python train.py --head_dim=32 --attn_scale=0.177 --decay_fraction=0.915
Each number is 500 + 50 x the weight over its row's rms, rounded and kept within 0 to 999. Layers, rows and columns count from 0. Numbers have three digits each. The size before them is the row's rms in percent of the matrix's.

# layer 6 MLP up, 256x96, rms 0.202, rows 193-255, columns 0-95
095:611472498481543480498479525531538487486481488510468503471530505576524616439468553448540602480452489474511493426476538467525495408550605481431490411465386590505511471446466503527514447524590517495409561435470433535498562445479516554457484578499469508546547562504436533545570410389497530550
109:498458524471520385390488539447506539493490574518503476491508467472495556499426463521458426541505434477551533520588555456564546489498472374560475530506497589516473483488431633521507543516468515463506528486568518595568587497497575473404508545457495460479511464486508415547434425514622570525
112:478461428489425455535477487536468574478528493405545549456481491443528407487649483408535453527518471463438497523469535542467450449558453424481538535650516396538476460503557568581520538511420546478501535502478488504520499485455487486383501516528494402502572520441481498611451500505526525460
089:486445565423449413523516521444493515599395584508474442422514547471495497533456480537509489498460565407549518465502426467485527467484519512480575439506476457585515560501602490480477463577571449383544392531569455544469519452551603459533492518526412424526509463472466511484517456536576460537
095:486558452587494497596508481486560489431579488468471440469432453450593454479510534471418504411484503450476445477519534486436500506541446502366451544543415520483413449448517520553510551558481488561538564547466476430526561464455455629478552549538579465426531461551475438486482552495574485552
100:511492563415457540490526517517459510576529596486467454557538357502483465439403455499453485519387442501560588558454467569640522412581444398537423541574528487513525517561527520475498527520472546405517475462472498554478487498501502476433536506477515490470539472559522520510514493470503476611
101:470573409581493553430603464572562409443442435453489511479557493536438519518471481566499514481490617444432515484492457521375581453517496577526510435550525562435504429430500578520434495521486485462585470523530498530549464534513479446423489495478532518505479483500615598460525507508571480509
096:462483501558438495532525495524480479461559490441469459434491463485553519448519474523504439497491515534426625546534476396600578395507599565480640485392600485481512503510495551518424507519456472518413485545524468492495535469595467487539550480532525464465490455486498417468424579527570568531
110:483516545531478513459468382502639544456544496445530455453428481519555490546473459504544498424497604442524421468477473475402551506581535510574430503584478462500529524520515493565400474539555573579532489535412574527511392467578519549495506514484433535520472529425567540458491523532470530430
093:478605499365499413561490563434467437423416525536583454442511518583522553511533553542539489552464459515587557462547507458487517399510556375517450510504495570480500486544447525567496562535439583535477401468481551472515532420511484468467539530510403480515518516530532414501448517460516501481
093:423495530482532550458481547520482439451479613550489563448588526440578475432436464507547532527460513407551492540469432489523475570545534456462464443502407512460499497502575575495507553576468463497573559495534533567472425600517386458509515442564421387535469452556541565523490551499454509501
104:509460563509474517509409560459566596416475486482587447486469450541448577591464504499485572537518519559534488492499588466550539499548481532418494535472530483470471444538600502532505484448503493425479539518450543464417494570569534502473580360438477506496500500580615485461546530501444387545
101:485515504405453489429481589516495460404410469534404557529539511523453573501519514516511552488429531479505531551455359541469441478474565488568580464491458506511500467475514463482408503487513506551455543509605491551568574460491545541433438525556540516538458436546380479428414512428487451458
094:411616500544554459585556595542499487523521541458580490465544469515499594464443480471552485540501561548470489446581578454363402484490461466583480453558407454521554494525505514559474511495455455465481539476493480561516533531402528479473537414488532484526490536456404491537481418521426560477
114:514503535442498538472494504557518432483506544527472478583575463572495430529453558469504504578434546536451455509482546493483485469520428561553495400518510432478559439477504581488644475507411534530489488452499429361463470491457478572505437568508486441479536515622428578516570488559503431548
093:389415507396433532496545517488463516461471453440497521541498448345466513573548512520478538469468506505548566492500556533475480577549523397566488570561502513486432508461554466508522518482488544516539545500507503416605474564567467522528542525549421508538437405448516508562450544525404528598
093:529446535451491424542553472557539516425534465484483507502433479509524503538421515579472520470501394458545379538466552530503503413543572382434494593501537441545458524522454503558412569503478550585455534528495536437508639496505465571544603498500481499564533457472474535429437457532508503531
104:509507473446557510561505499448521472574511526542374492457500475476515508654378489469561529485445475459462510477615476478430522531515582506594540449431524480526517523480483544492466478456547579484522462414507418483455458483561451410544472560530461440528593453544501400432508446515507542552
103:515486511480534585493626478532471490531472464580405534573509488538483465546484506520515514376534578483494435415492460525474595456580538538588493481568453566418451516534497496468426569459528391465404470449494480540510526483506540481534519423526505499546408595401454506557510471453465520479
093:546562576452368512505438562456462506597480500463468516510550429499461524553449451509443553562498477466554517377589580572553526452523570486512569515455503517522573449477551510547574511443492459376577440470552505455527432477470536537467512486586527428546526530493503524532530511455410449475
091:445402589557501468420491486470526430492568456531517494522568501555550478423528523544467468549508538482472494507439522447525403550582437492466465489485496521460589526483551553529441509570461448481512561451414443462557448528571495589452530518479484442423421475477599428577561467625459542503
104:438423542502504494422513436491461544546469618554454540555525501507470475469515494455430422567518482468526499481528479451424552544510504464512429540594505479454468602536522608555469511487499452476520560591494458664489468477590543576465517548572489521514443458449431496548433488482560451430
096:483533496508531501565477559524512455426515589558583491543483525570508487456488432386584434526441558474443438501482583499456453365531551444501488528513530443444502548446441461459447505533458597525584580541469434392502533476472514517613455512526509494519471552521505590482426513476559513447
108:521425553387638484535419484523513449504497472423632476482412477466526448592492453516474464488486459464478488547529462476540506565497522535599512436495450511502492496565622410502569519493522534489472536437498523523508475619465521454504503458532489557445534590475448425466467505552404470526
114:589460448506508491568529601479498504523518446542493531565423579466573493506409380477473519620578463461462460595534478525489538494519553539477454528528474433381472576509507569479461581491518501495415484460447515499560539504489466462387447606536421524520517511552556493529520519445469451521
107:451552525460473425538571486434551432401452468582473508477479475411577554504471531521537438619497422465465470444535448542483452429552457491503489513574588554406492545510475549544521456561514593413450527493468490483518491474501494527468450574587547536533524409419474583493457512464511553570
106:491540535419453513408548478478512461486536446502516549524533475532485519538546522597389413489408507445402503444576485537519526545494434455534433451503616533527478582555445478479526528460461570450485496497536566524539573487561571511447424543463428505499640486417516509526515591491442497484
097:499515558503503528513528605583514588522460448468502464438507374609497368480414440505547494463495464499418504597451441494502598576485450556407517477522482539521479495524492491562448581510470497519529545568441547531512471459512505409413474448538515547437534470515519483575517511502606470504
086:449495435450443536480543513458476425435547549495501467525575440554441446551388466500594464504512589565512514468486485505435441575484555464398567473471535571535481463445520482461474560527529533547432421404484512486477496404471566450511495526533543414550545536400508575565550490499552568441
102:325431482501456391539458569572475490497537596400488521515523495570541538449507509455533522453484582465535508405477468555439497489477451569548472509462490435463547542461534495544510498491459406486589448490564480494461580449529517461517521406468597584535506525527470525488478408523550483455
097:489459593514491503481537546497487516554496451522535474589473488579463552473433529536428385559450449419516488564535456397459517523569501473518471523566548589461505403485627536554516532500565450517460453585403465396554460505556489529414497483512487505518423498523464480569477466518577503568
104:503410555480547514474419494626511471488505452564447474530540397494579517463501575564512532604527472550423433536525534528492561494525470418403510464459473569495480430507510519472558497432496507499483451460615495540518540414462470504445565421553485513487509548458499552388621511514507447464
098:524587502515431543542540456533567492417419470627564519519493533489492469475498573552494414449512478451529508575519484528470462390447550454540472480403581480395439430475454606522465483495427441497469521498484506489474533499450509602503603559412500532513535587525504453450468467516474569504
103:414479437447458475544519484523547518471528514439477526498465593521559467551469487514512477463506488372412509423538463471604539381409442614477477479436505597534579516512507508547489545555565436544488548593474504439465455472452443490519570475481508469471516543525471459598532525554420432525
105:417516447433407615536553527544469497536500421511501497483445560586505411502503490519450446521585462426443509586544525505547400432537453452530548494503554571450520550561534486533591507493459506501487418494444540465509481485546600522530506552428379592521512457522516489547475448442576488483
100:462514433477531495547501553468548507543473588504508488582554411475459459469480444409563482499476464476439591467508534548426544498462521560523503519411462495511484450593421593530400517466550496559500579393542506529439570451509435631439419451489565405484511511486461490517539480554498510467
105:462538521522589469611500466510492430523505541567529513527545409493486465528527482411510540540458493504432490518562484508460521527503526550518503458600542461469465428547403560489514538594455509472396551571474472418363551497438448594472503539522548493486510479468390450536552417572515497578
102:477485596511524504623518457618498486425492527546512573453563501510527501520466469593506446415528560508364368496483494530523490581543536549506496504498493523425531456498424525490527473526487490461492525423461456535565496517526483410476538480554541515445551528536477516612640454479537436517
112:499461485566527412514517504509510514487449583522433440468527442548596503532465502489440525472494424421437503509424502456517554511570510487543554519514525550426486432575366462553503434500424581450530519524531540507477430445498473437507510578529455592472412548549395527415478567509521518604
100:512466470529510588535585466508593501479529513490494433523468510433481431487461563544527528536573506512524389525416537572477473485524514506400500479496484425385602434485499503495541449604530503535561434515462504485530499426596572455488505565475384520514522465421629522487523482441492467560
096:510572579575420512537481486445591436466529561545460479473404496402497472585535474477530518478543564409484538447596442567440466557493437539521436509462531501597523469465396483530526519554429473442492504488557503544608477588467533515476396532571456498478437505469476528533473432468524499545
100:467549531484469480469393500603480553430498499554504420499469482419504517496539520490532508540534472512513526589541518587388412536533590530483485462511549416377429567550513416560569501482525595561431512433427501467511521523524532492572484570509475551451516441399513478535439548474559518494
101:472452530602497502545488511509548513474576532580461468463570467459493487466440558522604489472587478487500504511513541471528455577546518486521451507632454511591527498469461431419510541481526542509434466535459492580553481530582533444491386417531394587456569497585434549455455479423505532471
095:415422474511455534592439514480540475497490507515548402404523497478537563527473500506456527410478458499464591486567511418539576465556617588515444506582567568509472441499465495444555519495504549537452466497410474527490441518501444567553393580483453542458453559552500551500541414480504550544
089:558467478488451489516478473500469531450563510590501473579510540439592408530506563519448490438614464471529543528496490442511522592466422460431475570472496488460477459564454489506455589547577525517469476436496524473449507515426465422506549504497400489463481530535574413523498598501419359441
090:456633457475495483502408486472483445508564501485538444370524521530499555550464443482488437502412572408450568480509525573522541475555471496451610445428434527592476488546651511480580598546505453482519524457522492476544433474521513497472504450483467507523434537506504527515495613496527530503
107:556523573495448590514387474532553490530597542558504525499496483416506448475488554467499461499606385484454441513529550590466563501548544474504517471521452358523433508499473475577469453530492461533518517537622462461470462562484399532535516508480432446522544429475431429473528543510560544534
083:482389514512434559523451565459487504482475521524409470540443538523533417591593542529552443512433540534548537443557460545423462457485532532469520490517546514558440462551489398430576455612602451497513564509491541602510539529554582484487480463461443497511478517501485406501520499525438481394
098:409498470484493474514538594507437589544540503434513471577516532452490556463555483505501442455509530429513571532544496591425436460503531475532464570423474473529505504507400529507491523546507462462530586474507525563605544553548469447410362489493458546464494502479370524483490499428523574396
099:489444527465499412544488580599387493507533601460603546528496457461505468536466497492497489529442401531461599548498514398558420541447541505425493524477515469414432522483475514466546511421462506526477546519473504528455565392493496464496550508524552509471585482542448517553578503518586404426
093:483521522557438512422562562513521491483440554516526576514570525425462484489518546552518437508441532533573486471505490300452545410473526496507514454583486467539503463526484507555456429416507533431394570552497515534543465535487531586476491492473494418513451497540465514597464572579497418455
095:386542450533549512461470589454514547452441553466491479610536483448450525462484509500504620582461497539485486530562492491533483512433453603528467528535423441498434478518505429425463573496461443554473493558473462477405480462486508480379558574488534513590557502526469525574497423585451526550
102:496497475410418566481514537459482489429418505538514592527511444485521516543510450447484509457475453467474508512510545511519545448486594467466444529587404459455543466513517479475507443508533528536482494514597659501492530483407502530439552637453522526578616474411439508488480520431531463421
103:425476466602406514520556497427567456525459607472455522575443486432578509522448541531567590399513416575421496441471555492440498499528474532497417534541514500504549482489516487536487443563408465476541565465515460573521620449572510497506532458516522447546574473459477463512543430552483448487
092:537446479515512563486540562530582465557409400476580582482472466442458484481418515520481473472517484581420508452507510548437483449477522521489544409550511625484386599581446457498487466521527424468496480520479504499517521492519515513479530384580517391441468488517571458452576445459505560477
097:452505529507547488438486651465404487464433521554471506426452459552497443533473495578468481526539496471491494521422476500585455480522523424441482441504467478459521534568485471570554521566407401524467432485474438496540506581520487557442550467542494446617568416447491564450567466594513490545
097:530516453555426509540421472548461541439503562493491485537473524484530490468533452376543493519576571492495471486488574428489467417579498479509539536607467469464560522512434485503517477468550491495506472438511548483570498456609592563423535496505425535445566413440624470539407490519400473547
100:494474484527521468582409540525458505496463505566456431570599462493439550462478521454425493443367425389512531552534375490474509559543525492475505487548462461500463446443469478528532456498490387568550483522480527553439401415535473513554464490413448444519482433531531490461463566502573522542
096:461567514548418503539429485513469454508576568477558449473491533482511461413507452447432522534543541528435477531543466552561390424424521516565542488545522506478401502476503526513543497487564394424452547433401473493516508573576540592515550485540519534504466604420492458539434483496428498406
097:450452529474411424515494468479515565511493458529462519493507583548507526495486512510614462511464535370418433483497602540527517610464426562533506569421553595572489457413514464470505488452527460473434537579463479530526483427499505499467518478504460416461514383557393475526514492508439548457
102:531532459518503456508519565567505553480490505520509401528384441531444558563438478571500467484497498505515542465465460572562547528361543519501437553540487418457606500579455454496496501517550525446405520530461572481547489555513411401479474504529417482532475542539390523515449547426473493591
102:445453404475494572504437496580494556402467431543509447547570570497512474491464556510490487436479515545571540523501460439555503492447519519499399511457536483487480575501541612509463508524538581441461449576518506541505387478531428536516410474390428552473512474497524439571421451605545488480
093:503579512511475491478532519544571457452498522483465603531504597399538454419541530464527425521493456416523514530523545542421453505481654436490482439445499547427545449465523516539515503550511511538485506530556553532471451429535472589456463555596455514476460546493503500538551468370421576437
# layer 6 MLP down (transposed), 256x96, rms 0.196, rows 193-255, columns 0-95
093:395543469507549451488399527513529491522521561463439535525461518423480452460519530550481407500595534514467513507484550498488536518481534454589491534547569489411344378491541485506455509428495519537531522495563608411489450458567413410519491475525496494501513427502468454479471564564578456468
116:442456510510506554447534536416446457520394558468512500462474525554563458412500434570469589473625482456545441557555535444445615516508478461413538523505562424481466501529419449521493456497463560540474513501484482456512457364530523539444488531421523453577509540421446504533558549461519506553
104:482505441565480421527527449459550445436473471501578509551591445502573563464494552459447497477479415566442485477552540578486521507499484498504523581551550448468519512407496527517598501516573556504463542395478527594586548468395455561534448463553503483549505429578555477522523403434515467570
100:506487444567497455557544551562487488474506486436443604551480456387500532505499472576509451486543507603488521503549467467501537495406462537527551598495595515529500475460457524581505493515534482529349525499448571430443422517433468563550476427514538459483538487498533477526401375534434508536
097:483533511472476481401518484450529438469554543615444521518534485457518526435491457411527551593470489423444591490512485434512546415501435489530452439485460474584491480524414467445460490565531548424505477389497524409456468376506474457506524467531489450541516498522587533554430531578589555500
098:520495529522545478531493519370546537410405519460498423438452487518426485461447565483557432496651453495539476456534492435525492596474547501425450531494488511480478466521487483525425545524530429460469536411521549487550483443498491531591505527500536579538370425462552465613489443468489514527
105:563535528516439533543546416567484461423531394553486420507500501573529456435455486518505487578453486530522420486470550514492503513444481501439464444435483569504519445470472520559541530625538427494549568470615475576447440521435473495503548514491567512498571566409556552440542492375509451477
092:570507434452459509530450487539482483587463500537576510534483460457416451562532482534451495503494401537532404521479581516378560525516519541418506525443564487455506490559544468470530450530535488505588419491545456480422471590429471647391527552476553503482476534545482450524534513501519395523
108:487502536558516464531541558660502455560435509474526539572485502442505522456619536561481476513515421444501547488449488522498575452539437440409436485529493537604486455438458463491513435422495496576544421473424462501514437471553427585453507550526483541555492526546560528459420574501547446536
093:470518437551489455533494447587534544558453482435565480434457565584607475464554509498447411472482469541514568500540540528509426539404432479437544499534545448510506511512501535555462495479493541458475537560516607494517486532527475542482525531573393501480402486437556354558490405468571549490
100:466535541464388502488492532484392530476473385522454504524476499431415484589524552528554454506493536528502524579530557535525513498449601486486443571489442527460476485482480481528499528334400480519498466546510549467575557475569638505577524480521539491556513427475478486514439436451496581481
102:470491555483464495515448463562510417510535489496517602512532472533524543534502405452495493503470435615527516512491455503566554438505521471449476575592505520531478521445446549457457400404623479530501530451489486556522552573433487617494501552445572543512501559525452523563450638437541497444
103:497561567479506540493523466479426582472499491551521555593492534441549497453552448476407489504633515526483468467491539454514444518490473453500460562463514566548496475592450504466536454523433452526588509443469501441506420479426519542503603505583410469496552535438557418533617441534396528460
096:510566548522457463577441527498511463511587509524483613480534562428483539466487429509457570564512660512522541495495451509434582593492517496479472452492558488497393523484488561493542498486477465544555420574462508522457403420553459478500444561559591529429481455479489524429618480512506512483
112:566493465576553579427487541476539461510497466540470446630466432533431526433451535450506467437444449497505523573451518437417465536457516520441538474485552467502442484507627529513589516557456508565605502468461470471474583447410550592548443491470536503513476462429433483499534413515511569477
100:534509509449571415513487429510530567571469471506471511514534557414512482394530464515548567430570570568521386576455488483462601533461563496442449525463469496431536532527441451579464484518424559430491616379521525451484458557545466412508472494443540512520515488535496420529451456503528497506
095:409412506431465484584470471542561457543510490488513425490447427464450592514442499533563531442512527510620508482483520508480507495525492620569567491510479582465413443481458497449494545540502592529586446513434492420461550578572560500503458549534567551487408521424504510509452431457483434466
112:489528532528397480521452544489501491522531480541478539540472397520434568574568481437556471406470562477561476429465601450509501486433532485479487523474456480383450380509600428470502502486556429431486483477489552514565538538515471479484480611501560551562413537509524595490567521501530512586
097:494506481545469526529516423513454423478490540552543503486464521491423478409529425531588389462469401454511451547477486434499573534503436548500499571526523470479534490465527459593502467501454632417536529383480552512502538529432443451489538467537521524457481514450495413655517424455474484547
095:509494469507460500492501554467556558406567500544550457448511497486596478499536570538554413487536533490464515576423407456426524534480506549559486434559484437474441531530525453440534509519480529581343593578470533482472572527525521509548452429422473515453459431509460544607515541518572511566
103:539416450496434520509508472509433571420522462490539433535502508431548448459556494485560502502527542471485553538516537623458471523625564514470483478528557450509481540577460541513429422462520482406485524510567548514544654530486527539501452421528434471522446422455588524452574435508573472480
096:499482506522521444462516429456463519435507477579430410470559495465494491441538442530479586456555579656456510572511528522525472421575558476585482495467501457559506412503443462530516521513542556528462572396572579495496506574461503438552534489521492461553578505599522505523480465468456615502
087:472450517451534489634559505528451536476478519497579501561507450483486492580576467404545440511573440552508478484465492468579465483545487437444573497420489434499392449486444486626424517500521489515542578498498518543493472537436525567442464512419501446568573483468532529470619563433525544483
108:362604430438522428498501471447501500472419479515541458550538451447500508514581611376493555502560512504486468397505566509513487388519504463591523505483500549460510502425519578502537532470550497438653555488509473464472537509477473460476522583430497464547562489504527541544519455546532515496
107:551464348468477447497524493434430479532478498488496507511410529491494487555445420537497458501550431464503432505537423453468468545528566496449525456514517416483507591451504466496391576444489512442554466481475471466449558438537368427475477516550458493517426423553573498466557592432427479488
101:490478539421502461495550478488597518528496600507527558497476431527452591462469474503499534470556450554548532585485575540483463474444458497464564581415438408519511540509500482509551491470543527518439410458458506518492545561501477523485604504529446393414602506619525428484498411532576449548
109:478498440463509438533522450472484496502501472506517582451497529505507542430477477571497481518460447477539509461531450588552478553542407553457474453473427483483431497470576518569311604451498555421407531473550509491626458512515471558530545479517431463482485532564458580512490414521547554435
093:482482520484481567404430492486609526502492528521550537540580524422530499472524589474422549478580508447617493572562590513519454416542480472530466484507504537516579459534511427496441481521445519405516500483461505452473480565547522500541546425514456509461521545573497438411586545483406605566
092:473515526510517458531428576563529477587455540488479532549494489499512503488527482507481397520522560556468570452516483510491533535480473530573447578562468541567603507434465456566514453464501555414458533481526467494434510513526514430523465466573565572545386417589500429362409507587502572485
112:618436556467504455530490411565495483565523555516522529489493525550534487441413537508459518503543413508428456565566446460573456450464496463430419533499419510561567474590428508530524494515413547437506522462475456511449443547461413513484634581478567496431531479421484518431504477451515537528
113:475522482490464531426510539518584533502459500512423529522425544586525389432525483501500507526473481582435463470477368471494466505484424585461559460421455485518450518512558514514568535444500552508436475542530490544590410503597450553582608595492544457530468619531484505547464473475485486543
113:556438638488457600515452463595528501482470491539542488556552478457447580431470486485493523554562451504426561448490437496511565558555461514482492538543600438469466472419482460528459474493493460435562433497545510593469562503454450461516567526462414448548533517540462530494581426392559525532
093:564528504514581467606533528508411441468436537435479428465571390514494565488509438461540476461511435519508561472509544474485592466543447487476528480504475476555505527355464364386504427453462395541503501446494530546574500507533476516608496555455480431496448534477491522521485523534488546484
093:452518543430462428570425548439472420422452458547491533477538487521494560428490428482536453496478571489579605547412456516382500567517455453553546460464555485461472513524542489498521486544586520473544430387501485455542617497563478569464426435485452510520584435553486462481497525515558503483
099:545480592399510442469475475416437403529512524498428522515511566509510355446459518473573518503461573437618463524470523484518489492512512551582521455470515497576525566505497511499439555451483477531503492479458510551587529585541511540536552444481508680559462490530451526496558444476516440475
098:508473474503448474445451435476549527540605485521480539514506458540424421521526478599538441447492473577443483447572519490526485618508439526530468390510501405500612577383488507377497463491471498505434533578530527510521436541431484517520454485567537498498432524549445563489464487469527440579
101:500482526384454539515513555509556560478421477649544537428456482489509506469475531460515579485442516435474415528500505508548505507526543573395521516444453427522599566527505501523477431542444503543497594455461576571549436561458459410550510547563453565514469550493428460500463532534562502433
108:537574482418543547482442502488465471490509583428510449508513571496466466475510446387561496594466452517421629494508421511563507448437512539467520531494614549497496456505523558500489536504514610531532429595462489458458555461493553534465548454540469447546515461404518585587512471584508511430
113:480603479545511611475489561461456530500585518556536557540526526559487508554400488586574468423475535449495526523543467497589481607444542455536488484534581437490540615423467393472506456521467570517519456426481452537518460463516479477528467448510545460430466439535486444437387529536482516464
102:518632535509540484435480442499439537522581524577519493500576512539466481560500421587414461520454418595406506464422479519391539505429479487537420423568538436548488476456585477464496493502441448440530537508453540513498426505535413572477501443481445459429530496517524504547485436508545567484
099:511618423554481520580399520515500515511428482457512546492488497445535519519483519507510443481549469529568533472485445496508538514477530505482527468507560589551577516529577651448524558435593445467549488558625480435461491422540390581545475497486420516443473550537533533547478522534429521444
112:489417574558537499493549562559565496447476515479604445479521460523460484476566521459474477535516490461566454558540474447473538639505488451494564539360555490516445462413490532473560508489461511429432368565483519432507494560485531488548456536561525494465557469399520471487453450570561494578
101:426482348604594485541476487505441423412469490488483513477411509439507542514531513516529509435541567508404551595454444518501518495477461504496457566459426491419495494493545469580564485490471532541476497458421435470567461593519486435561473490514532579486524408545501527395511564546513537469
106:530474460527498468524413503483542501454480455483482557617513538447610528525447484482548440412558506518479482505493507380506537571496563520559507527525376615521565554447474448444566422482593468472490483480537488433465431546509478482630420536537585511510479510542551426526442485483538509535
079:506500491474494493474439487427479422540499553417539547552458599516541500533458491448535561565433654517464502497528438575533558572479373512455533483523519474542433537558527577530416530545433500507598432585446544459552523480432519433497527512549498539536447394470490544531566496506544485495
103:599452473469456433449495384531502532447486457591436477507412583551506465443554555468451487458578457528543387467443540476526510440456529565464417551436525492509532500534401381492501487490476479393392493527505528561510475527414536513505510538535439429533559515490504442516493472473559549516
100:537461479413479493558496537518484471417451507350516412491479494475513565607507580501505503537430432536514538443454580509603452544512531551483390507463472556417474503513476564475547568557455466519519451445455495496486469506437545607480476485636493525480552471475544495511578531474576538545
092:543449432526461498425500426507527440466417507478573486474529510429524521525376486421555563497509477503494516493501513532499515478462449548548538522462444522487619435410575511603356529395488512452543397422508424508502559461484517528544488504539506543503556375480473495541461529503468465554
097:468526545399541503537432427550524461444413471493546517510466429432486560500544428455471448576463538571431582480496566550514538470554438442588530506532572465480535493538496502554448460504447422481420543436589459523481528351536522512566555483563584550556508535517525498555444580498495503494
108:530543410558454523456445466492582444533467459531450501438456588497550507526564519458475580474502591537436411429532514516532520444591509539435400521502493615541589450475491526483400492553558477491528440531529529462471536564458535525428536505510437432551582513494496403479491516495491597571
096:501460513506542465514441484500505510412486511531469388463344482557522509536397474474463507483490535485486494372514502595548378554560498498477469536505583523457444540495492466515426548411487431488639417532503438531446507523488490420494534508530484519446563443493457526451563506456544576489
095:662476530535493503413527459548495459421556430567479472434555443476534474424457480486465473474536504450507520466466570476458584571536566507496464522558454551594502482561513448486480505465556416506530456475530480548519550562519498369440500588543417525467563539579521499524414514445489431443
092:502455486602510531503432496592459656528470391463521435492467543577459472467451583641453482460520527490492527521468545597472479556454542559583470468541546489476461466499554513449519468519518492392462537461559405507510558554478534491556472543479468405508471445515464447462494525422469510533
100:415399574510530528460485503490543490507447480602501485430502491474491447498443536495521420578553520419449581480490463507625502488450571493514591513447468537522514505456472530568467452542460438454611427440547464503499531613447536503472419517505460399449567469449484426537505519435463458568
105:499549548460439459529495505487475568476541504442504450477453452539545549535500473513481538609466484578556488460542539503578454670564487575589467507531410537466600497502406479463490562471462465436497521468594519521491521438519528500509520491532459541440479573426498478495437387428525593441
102:503416541468462512514472477522523462518557542453576538495535531577534596522437561524540515444555556496499559484525496529488523496487504541625431508385521442560468578465479490461442486392582563501408516560545556517514462440504452384532486521493512586442437531504537495494398518379487446514
092:378513441538512558435527478562516420494432544544540520448578531507502488388448537570480513515452426497528476472502407569508552515498477516419441507488506611521545456446554548454471589476464570484582481556532516466551477566472535446489486465442515550510452530556407381471509530492489424588
100:566509567511540574617597592412446570538527441448528507512477523416551460455526529538527487491545485497478482485466496527464460519521474506491466477418448478547522585563496347541454459391490472558564479489558457483491491578505414521464480492509529431455442378499521506428510574488442549505
104:516576434524485406501491476371537517456444427530490469446468444443539513564422506554498458525491527555513498554509542434589565527615514554518563563509488477420503559482549515488450468545480558528503402562575498508511479456463503478426524466504500559479512480461440592547648476554579505565
094:522574531525592481467535513483508513563546508510493487432532352490432428550533432453459555506535427521511490522551440503479488494484510487412500475481433474492498444379520541651566512430478554536532449588428498503460596487493471622495527472486517542433521543541530456569547538515525484409
083:446489514481429588526508512550501487590514543503568526447499492502464486439471535493543568657555495446496477526563480500495494474580535496427554451510474573555471418479464540538454492562462514506596514445511389443458505483565478441541535449466494524480492352505404518488521633479511454429
096:549526609488441501573410479430494438551398592520475527518535462534484502422480410528506579480600445477466502394527480524525488530489554355504474509488528442524529461571436460621527483473529547488478494474451496416436539456486515503475508504484453444540463521503572554437552449433503441435
090:495586557601490474534387489519510514536543468534436535499439438487450567553494489507515497488467498467398437533463500402500604455528549448434517528494474470483458507509520502463510472511523536593529406490472481448564445475588535499521576439438452531581581495524410594435496537394472446580